config.yaml
n_layer: 13
d_model: 512
head_dim: 128
d_mlp: 1024
rope_fraction: 0.5
qk_norm: false
attn_scale: 0.0884
parallel_block: true
init_std_qkv: 0.028
optimizer: "muon_variant"
lr: 0.011
lr_head: 0.00766
warmup_steps: 200
schedule: "wsd"
steps: 13741
Each number is 128 + 32 x the weight over its row's rms, rounded and kept within 0 to 255. Layers, rows and columns count from 0. The size above them is the row's rms in percent of the matrix's.

# layer 10 MLP up, 1024x512, rms 0.137, rows 283-335, columns 192-255
size [115  95 104 104  99 102  96  96  96  98 105 101  99  94 113  98  99 105  97  98 100 101  96 102  95  98 100 100  93 100 109  98  99 113  94  92 100  92  92 106 102  94 100  92  94 113  99 107  97  98 100  97 107]
[[105 171 130 155 141  86 108  96  99 111 116 151 124  92 124 104 147 208  76 188 100 116 135 141 187 171 107 117 100 138 138  77  67 122 108 128 175  50  74  93  53 170 148 137 125 119 142 145 194 144 105 112 104 167 126 149 169 139 145 129 135 106 104 110]
 [110 153 161 126 135 162 103 112  92 167 119 129 142  89 158 151 121 173 141 118  96  77 140 133 125 144 169 132  95 160 127 153 110  97 121  83 111 116 108 124 145 170 102 136 174  94 111 114 113 136 165 100 156 117 116 159 146 159 101 115 122  92 119 176]
 [108 129 105 144 180  67 129 181 103 117 102  96 171 176 139 125 136 126 149 147 170 130 166 104 102  71 118 157 125 108  73 127 120 137 209 130 174 106 146 146 132 110 108 104 164  98 108 142 183 127 105 158 136  86 156 125 112  86 122 208 130 118 156 102]
 [135 174 117 144  68  82 111  99 173 197 199 141 167 141 161 175 190 158 105 154 134  95 108 143  86 127 164 112 162  90 107 126 131 162 105  77  99 173 174 104 124 108 169 159 126 169 101 156 176 103 113 184 132 171  96 166 157 131 184 130 104 122  98 132]
 [132  59 112  93 132 116 142  85 138 141 180 110 121 128 111 116 144 194 121 182 121 132 129 198  80 152  81 138 104 144 178 138 114 137 144 101  98 159 148 128 117 153 134 123 135 155 149 140 149 166  96 149 136 114 110 131 102 166 143 117 127  82 121 109]
 [178 147 175 167  84  74 193  74 168  75 170 116 124 132  60  96 164 139 138 161 145 185 108 115 114  84 111 161 164  58 104 147 177 159  57 143 149 119 127  99 142 134 128 124 107 175 118 165 127 155  71 131 146 103  94 141 109 142 130 124 177 100 175 147]
 [164 191 113  30 209  51 160 115 107 112 141 125 121 155 146 181  87 156 143 149 137 133 185  94 111 155 113 102 131 130 149 155 141 143 189  92 152 193 135 142 123 154 106 146  92 117 146 164  92 130 111 103 160 119  97 137 179 138 139 110 146 137 135 139]
 [149  87  95 145 112 106 159 101 157 152 144 148 131 147 154  93 114 121 176 100 159 148 103 147 105 126 144  92 146 170  74 125 169 135 128 147 143 158 144 117  88  62 151 153 146  90 112 101 134  40  96 137 119 153  70 181 156 138 129  79 140 161 187 119]
 [125 129  94 121 150 136 164 159 193  83 138 168 128  81  96 137 138  77 154 134  92 168  94  87 169 176 172 163 176 164 103  74 151 124 133 192 168 112 108 100 134  77 142 117 163 140 127 122 130 117 177  81 152 159 216 196 111 157 106 120 122 105 159 123]
 [100 183 130 137 160  94  97 100 139 120 134  89 154 141 128 194 212 166 118 138 148 104 121 117 168 117 102 111 172 113 142 184  85 190 166 134 111 133 118  93  83 106 144 132 156 141 139  64 104 158 136 155 123 146  99 184 162 134 136 129 142  95 135 128]
 [123 169 140 189 116 107 143 179  92  92  94 173 168 103  80 121 104 124  91 148 151 126 132  81 157 126 120  95  78 122 159 122 109  96 109 100  88 161  94 130 145 120 143 174 128 133 145 178 123 165 140 120 119  74  60 136 119 160 144  91 129  91  93 164]
 [140 114  85  76 182 113  86  62 155 121 134  99 163 125 142 176 118 117 116  95 114 156 138 121 132 168 139 115 147 107 114 190 179 133 140 103 150 156  33 125  86 117 105 100 147 108 105 137 154 177 112 141 138  93 131 130 162  62 154 169 122 141 177 147]
 [153 124 149 107 146 116 153 105 187 126 162 154  88 142 125 149 127 154 114 136 134 131 143 130 126 146 139 182 116  86 111 199  78 197 101 113 129 131  76  64 128 126 123 114  80 116 105 122 185 162 132 137  89  95 183  60 126 126 120  79 104 128 172 164]
 [106  96 169 138 141 121 120 119 142 134 126 127 164 104 109 128  97 122 133 124 120 135 150  81 151 122 129 122 166  83 112 111 156 118 175 164 115 155  93  75 146 134  93 168  54 141 169  88 135  96 124 134 112  89 141 137 204  93 117 124 143 125 151  96]
 [118 178 160 193 127 126  98 195 126 155 142  96 127 124  52 110 176 154 107 160 117 132  81  94 115 106 127  98 101 143 162  90 155 108 120 191 106 151 151 142 143  47 125 174 167 145 160 125  91 194 129  29 144 178  75 108 126 132 135 143 113 162 123 104]
 [131 130 181 120 170 186 132  95 181 100 101 138 160 118 107  70 100 119  97 111  97 156 115  83 152 162 130 190 125 167 129 119 172 101 137 136  95 147 107  79 119 157  94 159 111 153 107 189 127  50  91 148 134 196 128 153 131 131 148 168 182 114 158 180]
 [161 120  93 146 126 112 138 116  98 145 127 174 168 184 136 128  61  99 153  87 117 167 157  93 163 100 108 116 175 151 116 199 138 124  71 124 145 130 138  67 140 174 130  61 164 114 110 157 103 112  67 122 127 171 107 183 117 171 150 202 149 146 115 140]
 [121 130 178 122 101 133 132  82 144 161  98 110 146 171 118 117 111 176 100  94 131 143  64 110  86  67 130 118 149 121 154 101 128 157 134 116 148 169 109 106 129 103  88 114 159 141 137 115 113 129 190 162 154 121 124 126 166 108 169  88  61 104 163 118]
 [140  87 122  77 117 114 173 138 120 168 138 156 170  71 186 180 156 124 110 110 170  51 129 139 172 126 165 133 170 145 115  75 165 167  95 121 130 128 154 137 135  70 123 136 176 105 126 101 126 185  35 105 114 139  84 128 126 166 135 188 135 194 145 129]
 [126 178 178 100 212 143  92 115 150 108 157  94  77  93 164 153 161 132 103 142  97 135 161 111 150  99 175 113 132 114 180 120  67 140  79 156 101 134 124 135 138 156 116 165 126 122 188 101 131 162 133 170  99 150 195  25 104 150 208 136 197 176 156 127]
 [122 142 188 167  92 121 111 170  48 175 152 150 161 129 127 107  72 127 137  96 107 179 111 101  98 124 155 111 151  61 137 152 121 147 124 155 107 111 124 122 151 145 166 162  77  75 149 148 143 130 177  82 181 115 134 136 151 147 127 180 138 133 128 128]
 [142  81  96 165 135 166 123 163 152 162 112 157 154 148  98  76 104 118 171 141 197 170 128  99 157 144  75 142 125  72 124 100 179  94 100 122 157 130 114 119 155  73 104 116 168 100  85 156 108  68 156 202  94 158 174 181 125 114 104 197 127 135 140 122]
 [ 86 162 134 144 152 131 186 161  99 178 126 135 119 129 152 141 109 187 192  93 176 138 140 105 149 146 116 105 148 101 187 179 122 187 187  66 144 163 173 120 123 128 136 118 161 123 118 137 147 141 189 187 124 114  93 158 109  96 146 150 129  68 155 123]
 [114 138 139 118 139 147 146  77 144  93 128 128 152 123 103 194  60 127 109  86 139 144  86 103 148 184 133 110  66  72 131  97 157 166 187 153 121 105 137  77 114 148 108 120 114 106 124  88  78 146 136 157 113 195 122 146  85 125 149  84 125 183 202  84]
 [ 72 107 105 169 133  50 147  57 110 101  78  82 179 149 124 168 132  99 112 159 100 142 160 107 128 157 171 109 103 172 120  65 126 102 158 138 145 142 114 163  92 128 119 146 150 121 175 118 158 131 114 119 154 114 157 125 141 123 143 115 159 162 102 150]
 [138  83 135 178 126 131  83 138 139 102 146 121  98 106 159 124 110 159  72 124 155 152 115 110 113 122 129 100 102  97 142 116 111 160 115 120 121 165 111 131  71  82 120 171 118  77 144 180  80  95 144 125  86 170 112  86 155 157 116 120 116 176 119 147]
 [149 152 125 140 117 119 127 179 116 136 158 143 154 154  67 147 176  95 136 111 118 205 110 179 107 162  75 208 107  89 126  90 114 139 153 138 154 171 149 115 148 175 158 126 110 127 111 132 199 138  91 152 120 118 138 158 109 145 133 140 138 182 125 124]
 [166 165 129 160 124 107 169  96 106  48 148  75 135  85  50 175 172 116 103 142 101 115 131 113 136  93 171 109  87 106  98 102 171  77 145 117  73 100 134 129 135 103 161  72 116  75 144  96 105 112  91 113 104 153 177 123 167 184 132  98 111 182 162 129]
 [186 116 132 183 120 154 162 156 135 132 101 101 124 177 139  98 152 163 103 112 133 125 157 138 111 169 107 171 136 156 173  54 151  93 111 167 150 115 115 155  85 103  78 168 157  51 163 152 165 183 115 160 132 194  98 164 126 152  99 138 121 181 111  92]
 [155 152 151 122 137 124 126 155 121 144 177 162 110 114 126 108 125 103 187 147 140 186  89 131 157  97 114 165 118 160  95 140  76 101 135 168 184 114 108  99 147 134 153 155 102 175 121 100 142 122 126 159 137 112 179 115 153 160 146  86 179 120  92 123]
 [106 141 197 164 140 140 108 132 139  68 120 116  73 143 150 151 128 154 156  99 180 176 148 133 167  86 168 118 118 105 162 112 121 105 169 180 135 171 120 157 185  90 113 160 162 129 161  85 109  98 138 102 165 117 152 155 147 114 131 148 154 154 127 154]
 [198  47 142 153  83  69 111 171 128 106  71 118  97 134  80 140 197 134 166  93 114 139 150 120 110 129  90 164 120  95 132  77  98 119 132 107 105 112 123 141 120 110 101 111 109 117  90  83 160 132 117  76 130 164 116 105 111 125  58 124 132 145 139 137]
 [116 174 198 129  93  98 116 189 120 111 117 131 114  75 142 136  75 163 119 162  85 167 132 146  74 161 111 180 125 163 105 104 174 100 125 152  90  79  67 184  88 146 129 117  67 196 136 143 127 142 131 163 160 117 143 106 117  38  73  50  97 147 114 118]
 [192  92 133 141 114 144 174 162  84 102 144 112 101  95 165 102 105 159 140  99 112 136 121 160 118 190 184 170 118  84 185  97 140 167 138 119 158 115 116 152  43 108 155 151 103 124 117 111 135 119  52  91 105 152 124 164 131 132 110 199 117  92  91  98]
 [113 117  98  79 127 161 134  99 147 217 192 110 161 135 140 139 113 130 107 134  82  95  69 142 154 117 110 107 103 127 109 208 148  85 139  77 155 155  92 174 118  73 109 113  99 155 142 116 101 151 101 144  96 106 138 192 163 131 163  92  67  89  98 134]
 [140  84 128 180 122 155 110 181 154 138 157 166  97 120 104 146 146 142 138 137 184  91 135 170 132 129  95 132 129 138 121 175 137 106 129 153 118 166 158 108 185 159  14 156 120 131 106 127 178 107 135 117 139 104  71 130  88 106 148 190 169  77 101 115]
 [155 179 150 130 160 125 204 135 100 125 134  84 214  90  91  93 136 144  94 138 111 106  95 146 138 101 162 107 121 105 181 119  81 139  90 149 151 147  90 143 109 119 120 112 134 109 128 172  94 113  95 100 145 146 121 112 151 103 194 130 112 161   0 151]
 [143 171 117 120 116  87  48 128 179 170 122  90 145 180 139 177 145 129 149 109 120 143  75 123  78 157 134 115 167 139 123 142 147 114 139 143  98 123 155 150 190 143 198 114 142 108 119 130  55 146 142 202  66  69 113 112  99  88 151  96 126 131 125  58]
 [126 168  76 103 165 127 183 101 114  93 117 198 123 134 142 163 124 147 151 102 137 125  89 115 110 119 153 135 141 115  90  59 110 106 134  70 116 101  91 210  86 169  86 121 156 138 100 125 169 116 164 115 109  65 153  93 172 122 149 170  97 154 115 103]
 [134 184 130 207 126 161 161 201 183  94 110 146 155 131 131 107 174 165 114 111 127 131 143 113 111 152 185 164 117 154 118 112 173 146 107  86 165 206 102  88 141 139 190 128  99  85  75 148 142 123 139  84 150 152 141 160 136 152 106 149  62 186 148  89]
 [203  65 199 152 145 115 185 148 133 148  84 150 150 125 156 113 150 128  70 130  84  94 122 113 119 111 119 163  71 152 116 151 105 113 110 129 172 120 123 136 156 141 134  74 114 118  99 118 128  79 148  71 111 113 106 135 120 185 133  77 159  87 169 150]
 [113 159 129 158 129  99 122  87 118  87 146  49 126  97 140 103 121 122  89 159 132 120 139 170 151 137 183 109 137  86 174 138 220 132 117 107 131 157  74 117 160  76 103 103  76 179 124 159 130 161 149 149 141 148  96 140 109 142 143  98 145 124 117  77]
 [107 131 161 140 131 162 118 131 195 126 187 167 131 132 126 182 118 159 145  73 122 108 120 160 132 160 157 119 124 112  72 171 134 133  97 119 134 125 130 129 166  87 155  68 167 144 103 141 117 145 158  83 118 112 102  92 100  94 156  92  52 162  93 144]
 [148 139 202  98 122 148 104 163 131  73 169 136 127 109 134 152 137 156 100 112 128 127 102 198 137 163 102 134 104 128 137 130 170 160 143  84 141 125 108 133 185 184 159 140 140 109  85 189 127  65 123 159 165 172 163 137  85 162 107 112 120 166 150 151]
 [ 99 124  91 139  62 123  61 141 129 113 162  67 148 117  88 161  94 167 129 135 195 157 120 177 155  85 154 129 189 153 192 145 107 114 155 100 120  97 121 123 142  93 127 178 117 158  91 122 163 109 139 123  86 118  83  89  70  82 125 107 142 178  79 120]
 [ 81 136 114 138 113  37 156 109  68 129 143 136  87 137 133 181  81  77 113 141 125 109 130 119 121 123 147 104 153 143 147 136  70 191  95 153 133 131 177 128 147 113 145  77 172  82  87 115 102 111 166 216  99 144 117 126 143 149 177  68 163 114 133 128]
 [164  94  95 144 113 123 132  92  67 142 145  93 146 162 133 175 125  99 134 170 121 115 150  93 188 138 172 101 193 103 155 160  61 141  93  88 126 146 167  89 104  62 112 176 138 102 129  68 135 172 103 150 148 144 104  86 125  80 119 118  76  85  76 133]
 [147 155 152  51 106 153 113 139 114 136 135 173 175 165 135 112  90 119 143 143 148  35  99 116 148  82  96  98 137 186 141 155 150 132 134 137  90 137 138 134 133 135 147  55  89  99 116  54 133  96 143  99 122 117  69 119 136 107 191 109 124 126 128 144]
 [116  89 121 155 134 110 112 157  97 185 144  91 119 102 125 177 167 115 118 105 153  81 125  94 171 169 111 109  98 145 159 174  91  92 220 160 128 127 117 154  90 161 178 133  62 163 105  71 147  79 109 119  98  84  87 160 157 116 110  80 178 100 127 158]
 [168 111 121 156 144 154 178  84  98 100 103 117 110  86 161 139 161 100  90 104 157 160 177  61 128 128 113 167 115 128 104 103 116  57 185 105 123 183 100 123 178  53 150 128 111 109 127  79 115 170 125 122 185 175  94 149 202 190 147 126 115 173 126 112]
 [143 115 131 172 151 194 132 130 127 120 100 158 155 110 161 105 177 149 185  90 152 148  91 163 160 141 125 142 152 126 119 148 111 126 114 117 102 139 138  56 166 119 130  93 159 164 181 152 119 209  76  73 153 152  90 199  64  99 122  90 143 158 136  67]
 [185  77 154 109 145 132 163 154  94  82 148  70 121 111 158 124 106 165 116 164 132 131 187 100 180 122 133  93 121 136 137 231 127 144 160 125 107 120 120 120  97  64 106 108 127 147 155 134  95 143  48 114 139  73 140 134  81 154 100  56 170 124  85 142]
 [ 83 168 126 183 157  80 112 128 133 104 115 170 128 144 137 145 185 137 180 110 106  88 102 119 149 150 144 118 161 206 114 125 112 104 133  67 203  84 163 141 130 109 145 139 154 112 113 133 123 179 158 106 134 108 102 132 104 132 137 169 155 198  81 157]]
# layer 10 MLP down (transposed), 1024x512, rms 0.0808, rows 283-334, columns 192-255
size [109  95 102 103  95 101 104 102  97  94 109 104 106  97 111 102  97 109 108  98  98  98 101 118  92 100  94 104  94  97 105 100  99  91  98  93  94  94  93  94 100  99 104  98  99 124  95  99 108 101  96  92]
[[128 136 145 137 161 100 124  86 102 112 137 131 122 138  56 145 134 118  78 170 143  92  96 137 105 156 102 174 184  90  91 160 126 171  86 107 100 176  97 130 126 144 121  91 138 143 154 123 139 183  74 129 142 103  92  72  66 141 112 119 149  77 166 141]
 [163 184 157 100 133 137 166 141 132  88 117 145 111 116 145 114 116 138  78 107 116 110 123 122 101 144 140 153 145 130 163 147 166 118 156 128 184  57 124 100 160  78 199 112 156 111  94 137 144 155 127 101  94  86 166 148 147 115 141 156 160 100 143 132]
 [167 144 148  29 117 111 166 109 115 163 134 136  97 134 139 173 143 144 132  91  92 122 121 115 109 163 150  99  94 146 125 111 137  91 107 104 111 112 180 133  88 152 174  93  71 105  98  89 176 139 122 117  75  77  94  96 116 130  67 201 124 123 121 135]
 [141 118 148 124  76 123 137 119 163 105 129 159 123 144 167  62 164  90 179 141 156 187  94 109 102 134 184 129 117 131 118 136 130 145 155 114 124  78 114 105 156 142 177 191  97 181 159 177 138 205 138  93 148 137 132 142 103 108 102  72 131  24  80  94]
 [163 202 169 142 104 116 105 176 142 116  85 114 155 172 160 114 132 111 186  88 190 156 152  87 171 131 120 153 121 101  21  75 123 112 179 151 104 150 111 102 104 121 150 130 163  95  84 142 166 103 162 117 145 144 127 152 123 141 145 116 134  83 160 161]
 [111 177 102  90 127 184  44 170 107 201 114 149 125 164  87 138 145 152  75 148 129  99 101 136 122 109 154 150 200 173 174 103 111  95 110  98  60 127 104 103 113 106 155 157  72  84 104 151 148 137 148  99  33 108 105 172 129 122 170 163 143 120 127  99]
 [137 125 134 117 179 128 169 169 120  98 124  58 149 108 120  86 163  86 177 116 153 104 201  65 180 138 135 171  72 186  86 166  87 134 183  60 111 138 125 115  79 137 148 162 159  88 109 148  59 105 138  92  91  94 112 117 127 108 162 145 163 147 162  87]
 [177 120 115  68 126 131 175 102 135  76 115 116  91 154  93 110 141 134  86 112  99 102  96 124 149 162 103 146 137  54 132 132 140 168  75 149  68 117  77 130 132 172  66 184 128 137 112 131 155 171 110 116 129 138 127  87 186 100 136 128 152 146 110 171]
 [ 97 136 120 109 164 129 131  94  66 133 136 101  86 112 208  90 111 154 110  79 115 106 119 154 133 143  82 157 170 106  84 141 117 149 133 169 169 136  98 104 145 151  96 141 126 128 103 138 169 143 110 117 127 118  82 153  98  99 144  92  73 128  86 136]
 [108 133 102  98  97 109 112 115 116 149 161 161 142 109 146  72 135 107 135 105  99  78 141 139  94 126  90 131 111 136 130 127  71 160 140 132 179  80 186 143 107 121 128 123 202 159 143  72 112 171 165 120 139  73  88 135  94 140 116 122 124 162 166  60]
 [121 119 160 177 127  87  63  69 132 101  99 154 137  82 104 118 123 135 143 159 129 125 131 148 105 130 135 137 135 113 127  91 133 126 112 128 115  86 104 176 125 148 113 165 135 195  99 149 119 141 117  83 168 134 113 163  49 121 115 130 121 114  76 136]
 [107  72 167 130  95 139 147  91 106 165 138 183 134 101 127  89 166 157 167 115 136 128  92 126 138  87 122 124 158 124  84 105 109 146 166 149 111  94 110 127  89 113 122 169 102  99 127 169 163  94 153 209 124 119 127 144  60  78  68 169 121 118  95  60]
 [172 160 136 138 106 195 102 132 159 121 105 109 115 189 149 113 109 112 144 127 121 114  92 105 151  93 100 111 140 161 144  73  58 138  93 127  48 116 148 138 123 178 163 129 172 130 125 109 139 104  78  92 135 155  77 175 133 131 187 162 113 154 114 113]
 [170 164 107  92 127 142 104 101 105  89 138  68  99 149 122  97 149 166 136 127 159 255 194 140 178 117 166 121 173 120 139  75 154 183 109 114 151 101 152 119 133  85 167  73 159 109 112  98 216 145  74  97 114 127 113 158 137 150 121 101 105  91  63 135]
 [ 90 217 165  78  95  99 160 184 135 121 121 147 134 108  50 122  99 162 124 114  57 114 113 155 124 126 180 136 125 131 176 141  47 190 136 104 168 120 111 105  99 131  75 175 195 158 123 136 142 141 147  91 105 114 137 137  91 129 132 100 136 117 126  96]
 [101 121 173 136 142 108 145  90 115 136 151 134 120 139  66 105 139 137 130 136 172 138 117 160  90 117 121 107 136 117 148  77 168 135  72 201 180 140 123 101  91 125 121  75  90  98 122 119 180 185 136 154 160 112 129 140 141 178 139 101 161  10 108 126]
 [155 159 109 188 132 148 116 112 103 145 103 153 115 138 174  89 109 142 130 111  94  94 121 158 134  89 104 154 148 106 163 118 136 141 170  96 139 111 163 172  72 129 133 111 109 109 114 167 100  68  90 130 111 182 155 131 115  97 175  94 155 126 207 131]
 [164  98  95  94 124  80 160 131 183 144 130 156  57 100 110 169 154  82 165  87 103  79 152 110 142  70  57 125 114 151  93 137 158 112 130  79 104  86 161 158 156  71 124 110 153  96  78  60 145 140 151 108 121 147 160 107 140 128 138 154 106 131 102 119]
 [128 131  91 190 151 155 133 100  67  79  96 153 116 166 107 123 128  88  80 123 124 107 133 145  91 110 109 110 149 138 155 149 121 134 137 143 110 135 140  63 111 118 116 102  87 120  75 152 117 106 212 111 150 128 123 128 175  88 169 157 155 113 145 163]
 [ 43  89 118 211 100 137 167  94 145  82 126  95 189 138 135 116 115 137 158  87  91 130 176  72 143 187  92 152 165 138  69 166 138 136  95 166 161 138 168  87 109 165 106 145  76 185 112  84  88 119 114 193 152 134 141 135 137 156 151 153  93  94  78  98]
 [ 99  79 142 103 201 140 102 163 165 140 147 130 167 164 127 104 111 123 106 102 108  87 155 137  85 106  98 116 127 140 104 155 144 128 138 129 117 106 160 144 110 131 164 129 157 186  80 110 110 116  50 121 108 151 122 123 139  65 151 180 182 188 124 120]
 [133 145 160 135 152  95 131 163 166 118 149 114 116 105  18 115 131 154 111 133 136 145 160 135  91  98  71 133 156 119 108 113  93 105 147 126  96  81 153 108 111 102  71 134 132 110 212  84 185  98 132 149  88 126 167  93  97 130 182 117 148 152 112  87]
 [155 108 163 150 208 149 158 100 101  78 108  95 125 154 218 100  73 200 161  88 164 110 137 144  83 122  82 172 169 137 141 146 110 117 142 194 104 158 143 119  97 157  56 117  88 162  57 142 135  84 127 117 218  67 100 115 130 128 102 139 149 118 106 151]
 [ 93  93 108 158 110 125  62  92 196 190 132 135  60  84 151 162 100 108 123 117 126 133 152 122 153 134 111 146 117  79 131 129 119 128  98  81 115 113 121 131 182  99 101 171 139  96 165  92  78 131  91 181 120 176 158  89 122 140 116 130 110 101 152 133]
 [157  93 162 101 109 180  54 191 140 104 162  91  92  93  74  89 122 170 140 160 141 123  90 146 156 114 133 136 159  93 172 136 126 147 127 140 146 126 150 109 171 104 116 142 119 221 158 147 127  86 122 187 154 130 106 153 132 109 162 127 130 144 135 109]
 [ 98 141 106 125 122  98 149 107 169 147 173 102 152  97 155 160 135 129 155 166  92 121 181  81 137 142 132 144 107 136 162  95  95 100 148  90  75 155 134 106 115  89 110 108 120 187 216  99  96 124 140 123 105 139 165 119  98 193 170 115  79 141 123 151]
 [116 100 156 129 125 142 178 162 163  96 137 178  96 125 137 100 144 133 170 175 113 162 144 147 122 143 131 159 220 143 114 139 112 116  78 125 109 110 138 168 113 134 119 124 175 188  31 137 146 110 114 135 120  73 158 189 147 117 100 124  84 120 118  98]
 [108 143 118 175 144 163  68 160 115 149 120 101 114 120   9 103 189  98 138 119 144 102 147 128 171 151 150 129 150  99 139 176 107 139 151 138 135 147 106 124 121 121 155  36 118 130  80 107 133  67 123 155 129 157 140 113 124 153 151 120 177 150 118 177]
 [127  78 128 137 131 182 155 117 121 157 141 137 134 120 158 114 152 168 112 138  85 150 102 120 189 145 140  69 121 118  72 137 157 138 132 110 159 191 154 111 123 108 149  73 163 184 169  90 143 151 193 110 171  93 118  64 133  66 135 120  57 101  92 168]
 [ 68 133 121 148 179 113 146 110 135 114 181  84 123 118 111 142 152  93 119 157 101 132 125  54 112 162 113 137 166 155 136 109  73 147 223 130 181 132 127 176 135 116 175 104 136 110 113 145  64 110  87 146 133 184 168 124  37  95 181  98  89 101 158 202]
 [129  86  67 117 156 123 181 144  77 158 148 101 119 114  57 175 140  63 108 165 142  94 139 128  99  97  97 134  97 163 131 134 190 116 103  91 159  74 106 169 100 171 121 121 138  96 105 147  79 173 166 128 156 174 102 105 114 158 113 144 102 154 147  79]
 [113  93 141 142 139 102 128 169 151 143 128 157 187 136  90  79 104 130 180 168 136 124 136 113 169 146 111 134 112 131 100 150 121 129 133  64 173 123 162  85 157 130  93 108  64 103 137 159  60 104 139 123 144 177 120 148 135 148 150 134 152  95 179 194]
 [ 82 109 145 139 124  57 143 120  82 106 135  88  74 133 170 116 129 151 112  72 150 148 128 150 144 139 108 123 161 116 165  59  94 145 122  57 109 140 164 132 201  63 136 104  84 158 154 119 181 107 123 125 161 153 139 121 135  76 151 149 104 110 103 154]
 [101  85 136 163  74 105 114 139 161 113 124  82 132 135 207 122 115 154 135 174 133  85 102 143 166 105 115  67 114 110  78 114  91 185  90 129  73 104 126 154 118 122 106 127 175 202 136 121 137 132 109  95 112  94 124 107  96 166 189  75  74 106 105 128]
 [148 127 118 183  96 153 206 102 161 118 188  98  98 161 161 132 122 160 142 160 157 121 195  60 191  67 131 192  63 124 126  92 139  96 180 124 191  88 131 139 173 138 133 103 165 150 119 137 167 106 155 104  86 149 106 167 113 154 162 183 124 152 140 151]
 [ 91 199 126 133 195 124 122 108 156 141 118 136 164 176 155  93 134 101  71 115 126 126 161 110 124  90 203 105 187 144 147  98 204 105 184 133  80 101 103 113 145 104 166 114 154 111 137 113 106 120  90 103 101 133 144 124 130 132 131  92 162 112 144 131]
 [123 128 119 113 125 122 132 119 201 194 119 128 105 114 212 147 195 159 128  87 148 100  98 101  94 187  64  80 176 120 113  96 151 176 115 111 131 158  90 122 155 234 131 105 108  69 123  42 102  47 137 125 102 106 182 144 132 109 126 136  93 192 151  87]
 [157  82 100 187 139 118  98 130 132 114 100 136 152 112  99 113 126  99 147 138 122 142 163 128 136 117  58 156 146 130 178 140 162  95  67 129 113 160 168 104 140 138 135 192 141 155 102 120 175  87 100  85 147 137 100 130 112 147 130 137 133 103 129 144]
 [114 119 141 167 115 162 116 126  79 100 138 125 175 182 149 146 122 130  98  48 130  91  77 143 101 137 128 119 145 100 158 132 107 140 123  93 108 129  94 122 144 147 126 166 150 116 101  72 121 131 105 132  81  70 117 163 111 120 124  90 123 131 164 116]
 [ 52 103  99 105  74 100 142 138 119 127 115 101 129 121  80  61 141  95 134 138 196 125 127 135 127 155  87 137 141 132 126 159  96 185 123 116  95  51 160 110 140 114 169 131 110 120 162 111  73 114  76 149  97 147 137 179 110 166 148 158 118 176 196 134]
 [129 105 176  82 124  85  75 163 140 143 124  90 152 107  94 111  87 128 106 148  91  66 141 107  70 140  56 134  96 123 112 135 163 117 136 133 114 163 149  85 160 179 153 143 127 156 141 168 138 178 154 121 141 121 134 161 109 100 191 149 126 137 111  83]
 [ 96 186 122 112 175 146 147 177 163  54  65 153 131 156 143 159  99 155  99 151 109 122 175 107 128 109 129  79 132 142 159 139 122 128 132 127 107 150 160 148 181  72 114 135  92 151 124 108 121 135 142 120 157  78 100 138 115 134  97 177 152  99 112 171]
 [ 85 117  89 107 119 120 119  64  76 165 140 163 120 154 153 135 147 127 164  80 106 134  99 143  71 100 150 123 136  98 158  95  59  72 194 179 134 151 176 119 121 135 152 163 150 183 111 116 104 117 118 168 145  88 136 104  72 106 137 154  66 100 156 105]
 [ 95  79 146  77 130  88 140 133  52 140  69 139 126 115 208  73  88  69 137 140 130 110 171 170 160 124 116 119  98 138 171 214 133  71 168  64 153 121 118 123 111 204 120 128  78 137 103 117 199 129 128 140 108 104 154  50 102  97 118 111 103 133 115 147]
 [ 99 153 127 139  46 158  89 139 154 141 104 104 130 132 109  92  51 145 171 113  95 139 163 103 140 100 109 132  97  88 118 168 126 111 161 136  61 150 151  41 103 100  85 146 124 145 110  91 150 165 174 148 136 126 123 163  87 111 100 134 145 143 129 137]
 [122 128 138  72 166  78 159 103 125  98 146 130 115 170 218 135 127 107 164  76 100 151 174 120 148 147  97 118 122  86 119 113  67 138 150 120  98 105 135 127 149  85 129 136 145  67 135 120 143  71 208  94  96 143 142 115  89 160 113  81 154 100 110  86]
 [204 126 140 114 113 153 106 152  80  78 109 177  99 136 142 163 123 111  99 184 155 193  49 176  47 155 134 163 120 155 114 108 138  81  98  75 131 214 164 124 110 153 115 118 153 141 150 159 104 168 157  98 150 142 107 131 102 146  93 110 192 172  86 171]
 [167 160 178  82  98  93 108 181 146 131 132 159  87  77  44 110 130 137  97 167 104 110  15 155 127 143 149 103 176  93 122 166 116 145  73 116  54 115 143 193 157 138 120  91 152  98 175  81 150 106  98 122 122 113  61 146 120 105 169  96  83 124 167 143]
 [ 85 118 161 102 111 148 152 142  98 113 120 118 138 159 153 143  75 117 120 170 199 110 114  68 135 107 137  96 145 181  56 117 114 114 121 141 130 131 102 175  38  64 101 196 172 159 120 107 115 150 167  94 135 133 188 111 125 122 109 144 140 167  74 172]
 [163 116 134 126 161 111 129 124 138 146 111 119 160 163  95 149 131  35 114 171 136 156 121 175 110 145 124  76  81 121 174 124 108 170 131 157 200 121 154 147  93 119 111  84 145 163 145 129 134 112  86 130 115 110  97  91 154 117 136 143  74 154 169 120]
 [100 117 119  69 115 138 105 129 119 152 115 115  97 135 104 162 138 154 156 109 108 106 101 141 110 184  93 155 138 144 164  56 150 119 130 158 166 107  63  94  99 125 142 175 119 106 112 114 131 131 135 106  85 139 125 116  98  86  72  78 130  77 191  95]
 [140  96 171 108 147 120  85 165 113 134 123 140 139 165 110 137  95 117 157 115 141  89 135  98 117 155  90 163 102 147 129 149  66 180 118 153 155 102 135 147 134 161 107 123 166 167 138 166 138 149 144 115 151  62 127  88 123 135 129 146  83 131 136  95]]